Each number is 500 + 40 x the weight over its row's rms, rounded and kept within 0 to 999. Layers, rows and columns count from 0. Numbers have three digits each. The size before them is the row's rms in percent of the matrix's.

# q: layer 4 attention query, 192x192, rms 0.107, rows 0-95, columns 96-127
# k: layer 4 attention key, 192x192, rms 0.108, rows 0-95, columns 96-127
# v: layer 4 attention value, 192x192, rms 0.0706, rows 0-83, columns 96-127
# o: layer 4 attention output (transposed), 192x192, rms 0.0712, rows 0-83, columns 96-127
q0 106:470550431490469511432516470506475482529522446541508544454478502537466443526556575513479571502509
k0 146:513529487503592465498522515483496450485542575432522418512529477501508529425557527460520478508448
q1 113:450538477467501497439418535433445480511439497527510501461494480454525462478477462514495485497538
k1 112:504474463444441433463505542532531500507428533498501470500549526525455459495507524494496487578493
q2 142:558420464497523541572546531493516469539633470493540523475430497535497492474483505492567510484501
k2 135:432552512524557524518553533495532468524591478438531440455485493488459445548527520532555512476365
q3 130:567489510562410459456490448574407499439419398515447467501530514442500515486507479520487415492464
k3 114:493536509540445480552556611520518530594507466515521472448469557466557441454537463473454450559457
q4 126:520466507476448469504506494515494571466402482468491466542507564455444538500466537544492487509466
k4 085:455451479514492538409479449551477485460439506465514527508491566470514471543382469503486501554487
q5 097:526537513509448524549552538515564472552542479440518475462492542465560429458480526510566561476455
k5 091:452566469535568433457564515532476466469461407505584461496491493530543505503454520496491467542542
q6 116:463465515475534420448489493420490477526407481523510571476427501502460514498453473518449449466526
k6 119:549441475480502474418523458499466511486444514527496540522550491577487467466476531464482468508557
q7 117:462527546489497567574519513474534497517541569431519484556497487440496548524527476428493556438526
k7 125:433532568558516544556483448491548514518537517424552500575444530483519527511499542509499545472426
q8 143:482472507407512512508533508517527463497566496523472440463523459508447550461563481453506472469502
k8 142:473507490490565534412512447473478439484481488464534452516469537476512590545507519514531515518462
q9 105:554472515516558550537555544567570461504478634475503478513471518527486477490534505522514531501526
k9 109:494465457535534534462531506534523473480497547489522461555476583546507505551478437522479513498524
q10 105:460517440534455431460530548468494560463534442543467533524486463494467536531471509467445546451478
k10 103:527506465466446579519533501547433509513506490523464483491532492466516516458546521415468499427538
q11 114:440523451505520471473504483422434584536522475483548562494473483517507503549467529498539546473492
k11 113:505496460512441517551516489521418484536579506504479546454563461506482523464482534426532498420579
q12 128:483498528475541469408552512527463485509480498570544543468491515495461433506451497592494422536509
k12 130:621427444490483480512543468528507495489508502533564528464553576454542529546469526532478436568560
q13 136:480527496559488444489545456481519547439533451528508511493479481516519506509429572532441555487564
k13 130:511551490412513475477572425505466553486485520508479522513558439494513466572552528442417555419524
q14 126:446510515499531509495465569530571493489503524512476534531468569451489577470497438487480475537447
k14 123:494552537477464545484491495541617533489450480471552494499509551451455463562498483517506452502518
q15 116:450507491458562510514565521421479544597535470455570495511527479563513475508530504486498487510516
k15 117:498511458494524480485495457442431414485520460483517515465459487437451532503522483534562518518448
q16 118:505555490504598526518522533562526529493487452532526556480472538539492442511359504536472539491524
k16 121:493515452508466489482551533551451449490492488504579512485571518490510445523488430468502550458607
q17 110:487498507535473467507513526531480499553480498440499495501502485447571471515509521498461486495522
k17 109:494529566541555431500500479470513456481498458478536501525443501472433482521508466535518463519396
q18 124:439442467461552519484535494437501506540508430524467539490471443535491533548527467523466461481463
k18 116:478511465412501597544487491462438507521503476551495490482490504460511568463553503502543454476516
q19 114:532466517495536546542559550557570446455444527496469476492495496537508481489491506579462457562578
k19 127:529465523477509438562465527475527478479504461525559468474451501518483527500455430563491398545486
q20 115:514446407541510482519534473436576484562513476484493476480443530453493527535544460481529484530500
k20 117:510473479514489554497441524485506508444434490451469507484510533437473498495531475538510493559544
q21 117:513468579441520484432528508591497453509473491537458520549473525500459524408497419562536412508489
k21 122:592438535470474513491490469510504490561481515493621424470555574394515521524457461565525435598492
q22 116:444577446528568542589469503418500478574530574477514510492495489512580469488568527475535566531530
k22 108:469498511506541487554448470415503533468475517469447549516507454491419496549515498532527544513489
q23 125:520542549536453447480461473457424558489540503501561489475540471509477467488476510493527570475515
k23 122:524504477519503466504549414500414501512572579514444519513538451544552487465485524428490542463517
q24 114:498612543555519474518441497529474526548585596441614460534560529489511475467510524484521586506498
k24 113:497577512492525431453522469531470500481550566452515510561482491539424504518502509470518578479436
q25 133:510494506550497479525506464579568487494502484439488420505461539462485509527529494488447547521474
k25 125:495579514489543477433536516511483510464491477474569448558449572491495524604544461508445503506459
q26 109:527524516542519519483564459543500441510489548482546414500511539458502491488567499502489470503542
k26 107:512519497512562476487497513441534477495473491507549505519460588528518498582529462537494475586456
q27 106:476465497475478428422475515449490535538532444519512522521475485496481529547488461487515456459522
k27 104:559432477490449521556497502508499476488540529507468508508534509442480556483482572496539513492549
q28 124:482535504540536540493457504476514478556573517450595446524482533487461529519546473446545504466461
k28 127:472464503578515523442440554509557487450520590434470501522524590503487546479520588513568582537503
q29 106:461537481460516510589484581521540493530531587476532506460479455439542481540545504475511636491534
k29 104:473489539510567495441531418514510478440476530446480524578458459548410463566463493499528518462480
q30 113:426489469439542511451542531450509532458541487561444544489531445549471537506443508478469454496510
k30 111:542455462437495573498472485492469475488481506543443510454513452437526512408517560476538510474542
q31 135:407560536492547459416492477461502519533512498506546505516503550479503525472516444566446476532498
k31 132:575530541404514553535517497478422522495547542500555498489520533446446538514510551477495430503523
v0 106:508496511494567461504460514544526476453449442584549482541480449511499529524473489483493535455477
o0 104:543470500474532476498502557504455483516487562506421505545473553471489497482519571515508531475468
v1 117:503519516571475514510554540536506455538528520455497470472632488506485563471486500444480476511508
o1 110:524528474466478486459524505514548496492442429512588447457554460565545504497468472434497506532512
v2 116:514427538530526501497516549481515475523450497431522456530545433492517549550542484541470510504479
o2 110:503559414522418487531500518475499498489459509456490465563484497510501560500485481524436544504528
v3 112:489479556489473543505553479462498597478510528490500520502483483475546509496436526511538516451508
o3 108:508478522536453549569497470460525519443550467499606489484479513511477543518434389515492501446488
v4 116:503425500519525510505523515515481489534487469529512481620462491520516534502496532482476520498494
o4 116:527444483527476460555559501495437466495522534533487461567455542462527514443476517551402516483464
v5 106:434500519523535471446488467502477474475537489508493531457405461546556520480441469564466460476513
o5 103:485411546477517451542505531494464475434585519502542521445539550602538502496484485454538523544467
v6 109:450562478553459585550566535470542512529477470421539451551526480475460536526540543457453535525483
o6 101:485536503495418485530509539499526508502413451502542468532472488530528475514530500464503565534486
v7 113:463538504522509541458466507493491486562530505439507454538512495553459524550485562523522458536515
o7 115:512445497572535481629488533459444469440499511453460489496514464523558509568497512486569488524469
v8 104:483532517495474526473437533481480484559511507507500488440492554503445511528501560546540516553523
o8 100:508575507511495508561459528514518524504497458461539483468497427474481512551526550504645523524533
v9 100:472486549519477483496565530555555603533515480459516468576478423441525513453522563443447498492445
o9 102:505539490518476542546519537462532440497545489501570475515425473491460506414481464455391493523504
v10 109:545471472443533512541596515463439503514561533522492465501492575501521520438495505473551490513494
o10 103:534442532487524534507535463576466502522541424520459511459554447438542495500467506503503462460507
v11 122:470536457523525505521543526444503534506535498490536478501393481525519485466537508524464479500512
o11 123:474546489549515502559514506447436530496460490489504513515493539537487511485521459474520538494498
v12 109:510494519513526522516511535466572533564476488544550455529502532446505534516532490480537538499481
o12 106:467446453493530482529468591483495474566488509505520514509520542459549481483549502586500572544494
v13 115:432484454503525475474468502452562482486498505488506474492555520461474549546485532450530482476471
o13 115:499454498459517489602497507488528417456479504478426472452493484420449519552538513549499481501504
v14 112:547519508567512527513547509486565436566480475491541483516507539486470518563538502591454547502510
o14 111:530528465493484422525531512535526568485413482503520481576541556529525496543540543483560576519454
v15 115:518516557494487476511520519479554529482500501503485526506491456532478542500528421522478538457500
o15 110:469512494437444472427489488448518530611535507535523568513486521534418474529478497510448589487543
v16 113:503477560480555419500493487513502530425497480501544492530509476512457495548536483520533451582535
o16 109:497443526510505435461505531447479438471521502484453509521460524565534504569513503449493463560593
v17 110:501545484445550410529454488510444500543511496544479513493494563522519484445493418401480543486417
o17 107:545533501489583524416529512594520435508547503568451489448475474411511446543537445470467505504478
v18 106:565468531538477472531461409468498493433482498560466510523478531490479443564506474529567466514481
o18 105:467585514520516526466483475470544457493558537467462538521467501475427489586568494561574467446533
v19 116:530517479504427524500563527460537567521524514509532522456491533560520459452515534497497423454560
o19 115:486533508504475539545492454426435568500578517508531529538473539548536485492526460452569505484507
v20 119:477565552564516563482549513530519503569512454495543525463538550451517480472450509542479512549521
o20 119:499434568492517481556534508531480492481516413521641548484554510561606459472469471467575521553463
v21 116:466509532516421519485588515486483526518493554510483453533497504480533545524512483492491513488558
o21 112:568497506462395455484499473422511512545510517477569444562500588517564577519503494510485481459538
v22 110:482519542486545454475475468460500490543465506486513527467483532525458463461510459486584457546461
o22 109:443549528501536497422560543506502485513481485557509525444546508541514481485490478472500485569531
v23 105:409500480436495470497426513487462528507477555529448483486551491496499483464527517418546477509477
o23 108:490486492461507524473452492523532412486543524477479449428494428432475532506529470516467423477544
v24 112:521435526487474511496557464487493549523514491505486546503461543485446461523548558550578519475492
o24 114:524539473502461510458500512517546511507536435499589466476507553541433523538523471514537510513481
v25 113:533478565550453517530506495501515513514473456443485482498569471442511563562490455486461551474577
o25 111:565512495508425481489515500530605502479548502467533476539482536469463523537480458538425523428502
v26 113:468496600472440476496607492503495488489518498515513548532452547463529539492482487562528492439510
o26 110:482520548465438432472550517497472540471491471571607517467496579545521520435447490463511551490506
v27 110:537527499458464479491492553477481423555482466504477551466492527542480535471536504471502512573457
o27 104:477570504468454468407519488510488547531442463515448556564491489543587441506484488437549507523510
v28 122:464522582458513442493554466533500531468529520525546528483452490532556495459498481491469472472484
o28 114:498469535496552504495508491506419500550552556561535547439494551530524530483452475443486510506477
v29 116:498478544568518561512550462475464415447522499450498520494533543486480567578505501476561468490523
o29 114:496533540503486505526500505514517508438520490452469534527593527528432504602496522468609482509510
v30 121:443495568618462494469474446479522549433518525456495521552495462528432533603476503522482488547571
o30 112:470535546583498520486454532489571516432478546432486516508437470522392531597495493548520536503494
v31 103:491423526545454497502484504446545518503477457527511528510487495494504515558548486548520581495553
o31 097:522543513488445489479466527498483515443490504509613495535475538514481479462544548536519545504505
q32 106:506445534450469508500497489473520505532506476465422499524416570543469527504551543493490514489522
k32 108:458487485524487532478462456454458395538507493421564453508464498539495455455482525470521441465496
q33 113:479462500534460521495496512476521460517540588504486460562502572488526428487529531522517558506515
k33 114:532441561528483502553515469495469497532554410474511478514480534548553539536524472476510484514527
q34 145:481510498487473467529436465505448515513582486529588433495499520506569503525555514539503550440477
k34 140:538441498446427548511478522505490501453510510498458539559545583541519566539473492555491508538503
q35 130:516517460514500433587442497527440508482593556523517504470497495443532537452496467463568526451487
k35 084:551402470479486508490557526477536475510474519516449560496504482515531519528410493496524417534485
q36 103:538529453542448563491507520465489504513517473489465496482513508523575427531466483449572497539395
k36 108:518458564478595430589504452517464482520490510468507467497442485489454476534507509472508455449492
q37 116:495554427467533524473546475433484543438497490468527537443510543441475478467504524478462421525508
k37 119:489499479463457576513519558529521498536491554477448530570515522505506522459454529537577510476471
q38 103:506504471528517517455585593521482481452419447464472529479523498437552445509477457444497524533524
k38 113:499467463557492409479532448550465514422433460511509522419543447478436536517478530444523510476494
q39 093:430575533530539508469518500541476499487496520449562452486505484547538454604522546526480538528521
k39 130:445483532511505415460496415505457526523464493469521460491495517541428462576536522494461470460518
q40 082:580486427463534466542477544449506502529491486475482523510510438450516522418511524434479530520487
k40 088:522504474550471534481512540519523531462511593566507517496460474487497478460461493519554467484500
q41 095:529526476516524539544520518449548503543565460504523538539477421536573489477466542490515544561519
k41 098:490554516579509528502525498508515504481481533504485444511468497506435441464505461534512484485500
q42 094:524429470536558504498488428495518487497512499481434533555492530481478545544437582461514525513511
k42 094:459537468501497479467496478411457558517483439495527429495490489560481577581484488465519418561489
q43 088:500517518493483455473483441542463545497477550477507482473524559451478511539497416472519429408473
k43 090:540493493462499452476485506510487475531485433486477562480550480486547578515483513477455539540461
q44 084:455552479491480452504493504553425493472471486455563460421502535449461507557542401494500472457461
k44 089:546508522453518463503520494479496476478458456473469564451542554461520507523503535432433560487478
q45 085:465487479475507542513539467541584499454518502466462489440489521551515572479503418460545479441481
k45 090:442516516427590534485470471454501458520470468478473501494519537519549520543482537496503488460506
q46 083:484499517488534495502480451532476524504485536467479469456523512489499495519476484437543452460529
k46 083:533539506461536429520491524466487531560479481498532520444509465495564580535495540467486491553455
q47 102:532546488549513453565454495401406495535536463510538536528530448496504497465476528497518525520540
k47 104:549482472568462517496559499508498487455501525528456532488469461507447434474454450515506511506476
q48 084:565523473453489494537536547475514527467494498491486501429502422439552500443546501426459490461447
k48 081:554576452494475499468520518551487518483465529546456505447500449442533513499489540473487461501508
q49 087:443501586552487483463518478519463556516495543467518489472521570523419456578555493527503516485500
k49 096:539431539421509447506482432473474505510517410440565494523503542509457515622539502503520519533522
q50 090:467457483439515527470570510589560509494495554504438462502488490522511489493510424558466386462503
k50 096:433550519453553503567493529495544500532493498557493492540502556517570535475528534495535479457523
q51 084:473563475539491460474450488488415510489585486533571509551502483530427521507489522558538514542503
k51 089:498443497543528509463492460506543496462510535447471493509485540451441458526506454488433500503494
q52 088:434515578528520492487490460547459531500521540463551436535522500545475484566502481538526489448510
k52 097:481447541433509447524470439487496484544530461451500475546513533533482522576492488460490517488511
q53 084:524546530495500503509512551455481466554554442513573485540494478542512475522500559516470513551534
k53 084:542450514571436514524519472521519549443503528478494493520510489532434429491472474533479504458491
q54 082:482551501517506453510464544571506529473487525462524482453467509488464534528498463579517434535479
k54 083:522522454577510436567478494472501500543537504502527531445531497452510492509466538447469492501476
q55 089:531414465513563531485490435510540540487500518460439483552506503527531492493507502432495510466470
k55 093:496539496458526467452459470470466472494475501485543482514524507541498559595467511492522523485474
q56 074:510481497471533451545501472522476553436468493458457528455486564448475553544491447456475443440572
k56 077:528494457468528483502492482463455478494503481539509511461526475506486541539474552491496492520497
q57 093:420517553516517537490486479542540504532549514471557496506492500574511448563516545538532545524520
k57 096:475500537501527468507447378502502518512497477409562441562485500542450520593496455483504502497521
q58 087:543489471517448543504506539490556514518480489482444498448489469501578442493532478427459513492456
k58 090:499586492470490510464481486512439481517483498502525483499520529454500571504543509532532512494511
q59 086:478459541533496444481517487535503500478431464467450510455547557475517512519511434470456533412433
k59 089:479505553401493473512504476471477443510489440498501554444540536520502544541521524483474464475478
q60 094:485476507514520503471517446512463535486521521478463476433516502470500500503517468425515487462480
k60 092:508507501405541438472507505472447514493459472509514535471528508491517560592477533459476446522499
q61 092:440547520546475504439499460531492524500459520540465540554538519526424470518546434552494537443498
k61 092:417530538408537479445468499525495430497494495500463490554507553539555543508547449539517505511533
q62 093:494473467515450430460472489503438477468451446547494577475509556442436553464493530523454537503478
k62 094:491553507504447511490560591437488498498516457577477493426518531500492452485553476472461528518484
q63 082:543485461480532508528495498465571476489582561533425559553452511473531556451453500462430524492489
k63 084:493504460530501522469462548527498519460459576518488501563520431511478484449481470514559456508530
v32 098:468459520522488486482439495603501483471513523521527441460568445483512530509511556429514498420468
o32 101:468543531519507533556540518456478532476614435500594474559438571605444530526464475525523507477446
v33 096:463501498489475559466412511506424440451502595633483539443487494547474512458476548515517500471502
o33 090:474550551595461462516538479487426500533534544440434521469445536470484562524541480501518543455510
v34 090:463526535598472462476477479541497523554524509416514496534505460531484499508539503484503480451466
o34 090:545471505425557545498505489478487478463486428540623432545436538553520505535477532541431413524510
v35 093:408557467503464489526452531440511470468523533537543491440523525537516487485545561519483512444490
o35 085:585394540444504466542532471548457519517579456534484492537505543446523549487495475498488488496577
v36 096:441506533578448466525485508569548490525481461487500469506475455482491495530502496567446532520533
o36 091:556480544461449531560469441454474495511460536422517497490431503455464526528510516402591438539559
v37 097:387586537499515497485441512483543453535517452492515496481549502530518470522537561483520456496471
o37 095:616428477482469512566552482500376505517569520502515469523459530502463542554510496530526468503507
v38 092:570581419479500535516466442576492492426487557540509501512505533513488479480463527520529497482535
o38 087:395509535533546503438508546489551548501474497503442494384560491501434531506526524509468526484459
v39 112:461489433481466488478545529456484500527460445506545511463483493511506462476519527480489483493422
o39 108:571442514492529432483503504574508524601470508518482496548476497439542522458556440488546520491545
v40 098:499410546545571549503572526400567434491521500449496561508461601520503491501498441523509485505449
o40 096:585511468458464487514525523537495466517492568499441521506573467485563471464494533498442457549544
v41 096:525479542473504525491507538419539505530518490468508518604470522555489480487462421510488532520522
o41 100:561462451455476491441486474527521472516419515506431525478528455408553430483532539467476431564576
v42 094:506477461506553490505561485545439549438521533530470492518448556528465544545463447577527527537510
o42 093:455513476534483430472442546530586498536432482554440514437597488430550523411516485475447566482547
v43 098:497471503543459427464489421531486469527505534536530521534501553432461525529506493505457527454467
o43 096:432533521471546563524443530522576542464511557449521517483533491526497516509522547456466556524460
v44 086:477522522507537437518555502494532515509534429382496473506495506480482468554540501510518525499508
o44 088:539430451432485509497481490510472514511440475532493484507580502461521517451425504469491404545564
v45 099:459520512487543591491553537390511481489498431531495598466484504495520487522531463506427471552417
o45 095:591465520522481428493513462570539468563476560469410534512538472494525485454559497490500516510538
v46 098:534449466548479542528518495577541462485529585472470515470479475499499474518493440498510496448479
o46 099:421529545540545515528511544496472547458552433468613534531476513603470510547497516517514504475461
v47 102:508556497484514486507541461438497498473517432485501451393520438536461443501500488454485533507469
o47 103:556418511466462479549565491547428488536543517461424449537505540476486536502537493481548429484547
v48 105:445530480516536480533539501473558481527483498439548485429503420534517388501561469469497467541498
o48 104:593432538493507539528546466509424483512484482488499496563443493446498515524538487473531399501511
v49 093:568454476498443536512507503575464571460527566515492478453507474511527532480481547486488463485520
o49 095:409542540565549491554465526452540527443563458500498501489515560570431536499470478543478591448461
v50 090:473489466489437514456463502494484506459496554578515502399554477442518542472489563447519468448488
o50 099:500487548511528500517520510520440498510638483509536468560438558562469543537484471541505572471477
v51 101:511489480470469562474552553473585525530510498451484558460528509530561487485552456475502452463483
o51 096:547402505489514482499502492491508530530558445551561489554467493559535497499509491538530471495517
v52 098:508534502509470477524453468566435493483460494575554488422522511439503532524512555482475501474518
o52 101:434542568557518489523527514516491546500558500480587484512489546566460591512465456536492551434438
v53 103:510547501515527487482488484533441503442486490609508470473520535508504515519478590503545528491453
o53 099:461547483528500486458525498483459492512514579470432487456538562509475562495520484508462561499516
v54 087:428493444539400534494544537513465497523504562525538525414561508487510457495519561552528438471469
o54 096:476511588570535508520518505524457519513601470472567511578422549549465564541495468531529546454475
v55 116:541556486484497503462536544404447489450503481540467513559549538543502517499445506563494538548448
o55 116:502472462499487475435492481545521485546449583526356523450537451399525489440538503474487546529549
v56 085:441458424505482539483464496522447483491492551524510494483469523460500483471512560502497440487467
o56 091:439527563586553486530493534499485540505544484498567496491452541565455532507526477557496559421453
v57 095:500466494496408481519500518497533478501509490566513537397479408516498440459536518471515535486467
o57 095:569482547442542496505495460483476492524583510417524476613464527485514538540559490454560480533553
v58 091:455497468508427478527470488445557520485495520495497519482508466473501505475515437465518486467550
o58 086:528503528474540512488481470500448535466528424458609500543464448520527474509492517471545471513424
v59 106:450425576472513504494513551450557489586517496425467591505436560553469466476472456505473477553495
o59 105:603497476476520484528496514495500493526434511522455504503522465420542482493541531484446441531549
v60 094:539517520468477521509448511464529503502489534487442572568438557489485506539456434532465543595525
o60 104:480505471490549505458470467509545476506406543484402495410543463470520469487561541464466509529539
v61 106:435615451523505433514436463541477494494477421502522406466562430503502507568514549502478511517523
o61 104:525443517507492504494544461506427482503490503539460410481449574492453531552496477464498479476515
v62 103:453528439474547515480531520505472530546504505451541481514449517567484518477517609534558450519481
o62 095:564441518539495506540508533496425474527473518555458416432483560443440520507515435565412482460532
v63 092:496529401555447453466539455497483523527460496508542433430575479448533466499524626450551456448518
o63 100:484493567503489516559523507511487536499606483509572521560443521567481527520492433521537537448429
q64 117:545457466466507515502499432488547507463547529469504478503599527552481508458489481423570483531415
k64 089:444410474464516517503527466564495535495436475474534486591492558508520454481486541518492419552518
q65 106:433534433479496500446459533452489487473468583495449468470558510493517467519473543425476484503453
k65 130:485440472455465552495524462492496485457437458421507437529507516543478562543531473506506490570500
q66 153:540494537520495493605496468509518457552576466443570548524442476512530532454489451546525525449491
k66 130:493507533510533440568450505514441486554537502584547509486508471429532422468476551527493522468518
q67 184:508507552547484453592457487502488444576570489495538543477440463505559495471494447532519512410473
k67 068:493522483452559517499435431501487424491481502541483507573559484483496450458393540532456529556476
q68 079:485508538500472554496560532538510499509492481530400486513482448483466592488518485520489549565461
k68 114:482431449453530527472525476490521507468495463459474487543524540551482500506506500420533437562483
q69 120:520479447477464571501492378524547584448508544483386478556524556521519492529414512420519459559518
k69 095:513469480532528449471584483493466474499498504452471486490510519555428528529522523416568537482470
q70 074:476516574508467426500503606464493477447423494535484530426469520499510487561513496538488511462519
k70 133:505481445480499532435524453494488526458443487455480460552558512553458509455455527473511502610489
q71 087:452534517547470503510453540481527467518438483527487507422469550421610418583488514551498553491478
k71 220:479479458492498514457551490484520516411485508433461457522524508576403511466479447480507477542496
q72 083:407540547568510462465482594494544428571548538505493511513519467463511422495580514489493566463535
k72 078:433502557488532447500539451564556534511497456483512471504531513445509622543502524481491549507510
q73 088:508566485515493498555490494469515510567520585474570445434531504487494572474559514499518520478562
k73 092:545529480474437489491492482482439538484518441458445552558588514497497645517456544470529527492538
q74 083:521463489390591515516499480495492522486471427440516466530496523563433540503506488528476483559444
k74 076:611516461465542494419539484490445552481493494458479597508543558536576418517471587435502494526482
q75 085:433456528467519430472508529453532364551495501467491537485493488471426509511521447506517541450409
k75 083:491482531468547430468528526605489491518470449487590453517541508492495546435525534459472510512484
q76 096:478491452508516444520500476455543462469517430545479514468501469520519519513421463463498538486470
k76 096:447459506526487452461488516536485518558460522538546464522483434519424406485468491505507519545467
q77 087:574511464531553486509468455555438555457480487492501512449527545565552510530431543548486488552524
k77 087:485532452576435485441541538450480468502484539537478504480493467527486454508501457537504496508491
q78 092:426503442526508417520547518519485508493507389471486489508504462457507494532544534467413528550457
k78 090:431456560494501427473501535502484511523442509432483462519530456414510530502499547467494572553476
q79 078:480526467512530452488481444580524568496498413457493587515507612473560463534445514509448428501446
k79 077:482483537575518426480476511556509499519544576506560444437478479513506419451599473541539462493486
q80 093:533484485492544519566494533528491501472492529488541499462417520479470448511556539452534490503478
k80 095:551536431454520503555477539422506430460578524495493488483511575498515532496491510527467469509503
q81 094:515538520570430476504471536483488487593533527539557486440463519438529440510565519452549495416490
k81 089:476520459472474541566511510462498458405564450492484459492488513498498600519467486521453510509524
q82 082:466551487524467417470503510441524434574487504503557526448483501459466530459533451459534494416422
k82 088:520504468414486516539480483553486474459489456511521504490550499461501585516510533493493532536492
q83 091:548545484530457450545496454524390530477492442439557505452484552530543466488471536505514441487475
k83 088:522559464526480522514467575478468443424619562539521580445520491534466491446510437520470508480497
q84 080:477466448481501545477520399502539490499526456487545493549515499558457503453490451520520505520452
k84 080:528439458433579486461448485448463480501521531485502542549525564546446397506481554422499433502469
q85 083:480540508556537559505476461466455534487480532513520451522546506508544548531493521566479518547536
k85 089:530527497557432524527477468459474569424465443477481549497449517540533545566467440508508502477494
q86 091:471499529589535442492477562477566388525533533526531549445501497465479468571468450473574529440418
k86 085:467526449513453497517491441528522461509466475513581409524519484465438498517545476495502480527486
q87 089:530569518537485485478457569470499480547524547539437501565524508414578467520506508533473510477476
k87 084:490552532534513513567509468492525455541527510450480433496427499523514506475490431507522509444490
q88 080:521564550480406484474441562528467480537517576480450499495472545421547435483547522464499506474502
k88 080:468546547514525503528521520514570527455556457453483457487481474464560588471580453494545521460538
q89 111:423489447513529482449518477436536402516527455533519538472475455540411532456507458506525517470466
k89 111:506447487504523499467447430579473521569411466513561477552508461475447496535473534500500509540483
q90 086:441565462581470449478511477412497407519520486506558514475524468476523489486510448488531550489429
k90 083:466504490516443456519492526501506487535476503486532471521504427478381549463472506489518508522500
q91 085:510483500515449551469498536513473629479511588552495503526510519510543476463440515509527480524569
k91 074:504504496502477581500528487479486475522562512502488489480488463565484487461441466497499496494470
q92 084:513535533459470415511492567457509425533531449441508526471568506469528498549539457484452515518493
k92 083:472550529579491461453563522594502464511472456504561522488496419485536571429526495539505538518523
q93 101:454535493586536488452519522495544461488536489548506502510522448479578446537458459472483561521480
k93 101:462494537578468494516502499471527471533471497470531421503461456476440446505479446470508486531468
q94 084:507455510359522496514519523400503467490463462498427434531481438542428593497491523493488532494479
k94 082:557449527535535489453536547536493553540433453459493536526490530450558511492510515521480588501505
q95 084:477480526536515514494497529524525512528523610505507496478445466469449405524595513495487553510417
k95 088:570518463491523485586456544467524483415550492508527447499497575494523555472528502486503480481530
v64 095:463471475533493580486441490486522443482519505497506505495457513570534531500508429477439574471493
o64 096:487494564521532485510516531447456474504414449516536535546448501522433466481487509528501525508515
v65 106:597511477495561481504537548513431465560516553539450541471521540489521449472504525421507500457421
o65 113:422501528433374502470460507444512554543578555527456467502515526442506418502489528491509478448535
v66 123:476595468501493458536504520486499535462501589543503484446501481519544541483562490512514494457485
o66 111:481469562589503536457459520488574502578571540554480506492465481503442571464481456525506455528548
v67 094:575497516485503520488492514522429427538524534522486478530539569449489444505547565488543475473436
o67 100:457486501410390538437485506428463512511532568511520489516528545479510426494508514459494489456544
v68 087:446497465502497528530476484429598493443533495469521532463516461561518493434450462525493572471519
o68 090:548522502584616458510537551563480485485570478565518529484511491516479572462527460496489485531483
v69 097:410481560506496466521485472568519484532484501495491503577553428529493540447579534524562533530536
o69 092:576504551455538498525488502445542488472613492493536480499452557518427577489451465498498417474435
v70 090:445540452500513520489492531446483459478532454558521496503547462509530514540529387475517521509480
o70 085:529465502502493518419483445491503526544446534437526543510462576508469490480503512546511485459550
v71 105:550457494506485550500543510519516542540492530524449530463541633497496520478504546503549452489490
o71 104:388535496503380464461500501460506550554538533500487440472532453369510454510508533503481541486513
v72 096:592502467454515487520508567452454521490497516530526426472498533403498470527496553470522477458480
o72 094:439511460454425475524497491508466515545493550534466494519519530452535421494517512513479540489558
v73 092:445450485442543470495446511542486453516515486521490521489494510549539442501526481487507494540475
o73 086:545574530480437600512495567449464525534458524524533508596444544489482502527470448475503444450543
v74 103:481534460494453485494519550375553455489519561480475491481471502491466487521546362475478503402466
o74 095:427482489522520477480497509544504478539539497530508520505495516511452539468489579547530532508525
v75 111:443414515482487439502425501520514533488498553469488553540562477562477508432487516485538512604542
o75 109:551532508542554471533580507547516524460592487505463455434498467455503567517487504470480464491455
v76 107:495522488462522406502498498461536568506479513511499506493550453459485521536489528513505457509552
o76 103:537460507541503435558527491522566487521593499498440496451474516525471577475469496539480440486476
v77 106:532492516522499518487621531450510460539522500526481497403530545491504464500547522428540466413499
o77 104:407480527439376500515440535439494524558590550576480498467522551465508479496489539522478513465509
v78 096:500518476478464487480459503437500373481508463543503553509485481447492412497458398440479482454545
o78 089:473489521449561486448529443531499520530487506494453447511455547514526520549534511527512533501494
v79 097:503545445492442510470455498441526530460489454514474511526380513476484556514479467531459544496553
o79 109:501519467552612467539535462584521475490384457448507547521472469511508511497491484556522575538508
v80 103:449516474467553470495498467490438456506514580570494577478570449503495498452489530499486522550487
o80 091:573478549590458550419545459524525520488545586462458467521436514530443512461496444463481439530536
v81 104:460485523544438517500478574471517446465479474521478510543454505512497473508518435481503509497488
o81 096:504476489472598550495481428475473501500429512497538531515430537481540494543471521478531488471525
v82 117:507477503505458512482409491552500549497469491450483458581479513531485517497455460552462501611520
o82 112:541494466546582490444561501544495485433413443438543504502515428503499487550506475453493510538490
v83 091:467588482562502558498488479456481446452497443563552512491530423502477520444495393545468577530491
o83 091:531443545525576540413428468543556515502468490445547522513483503554494526482523475502547482514488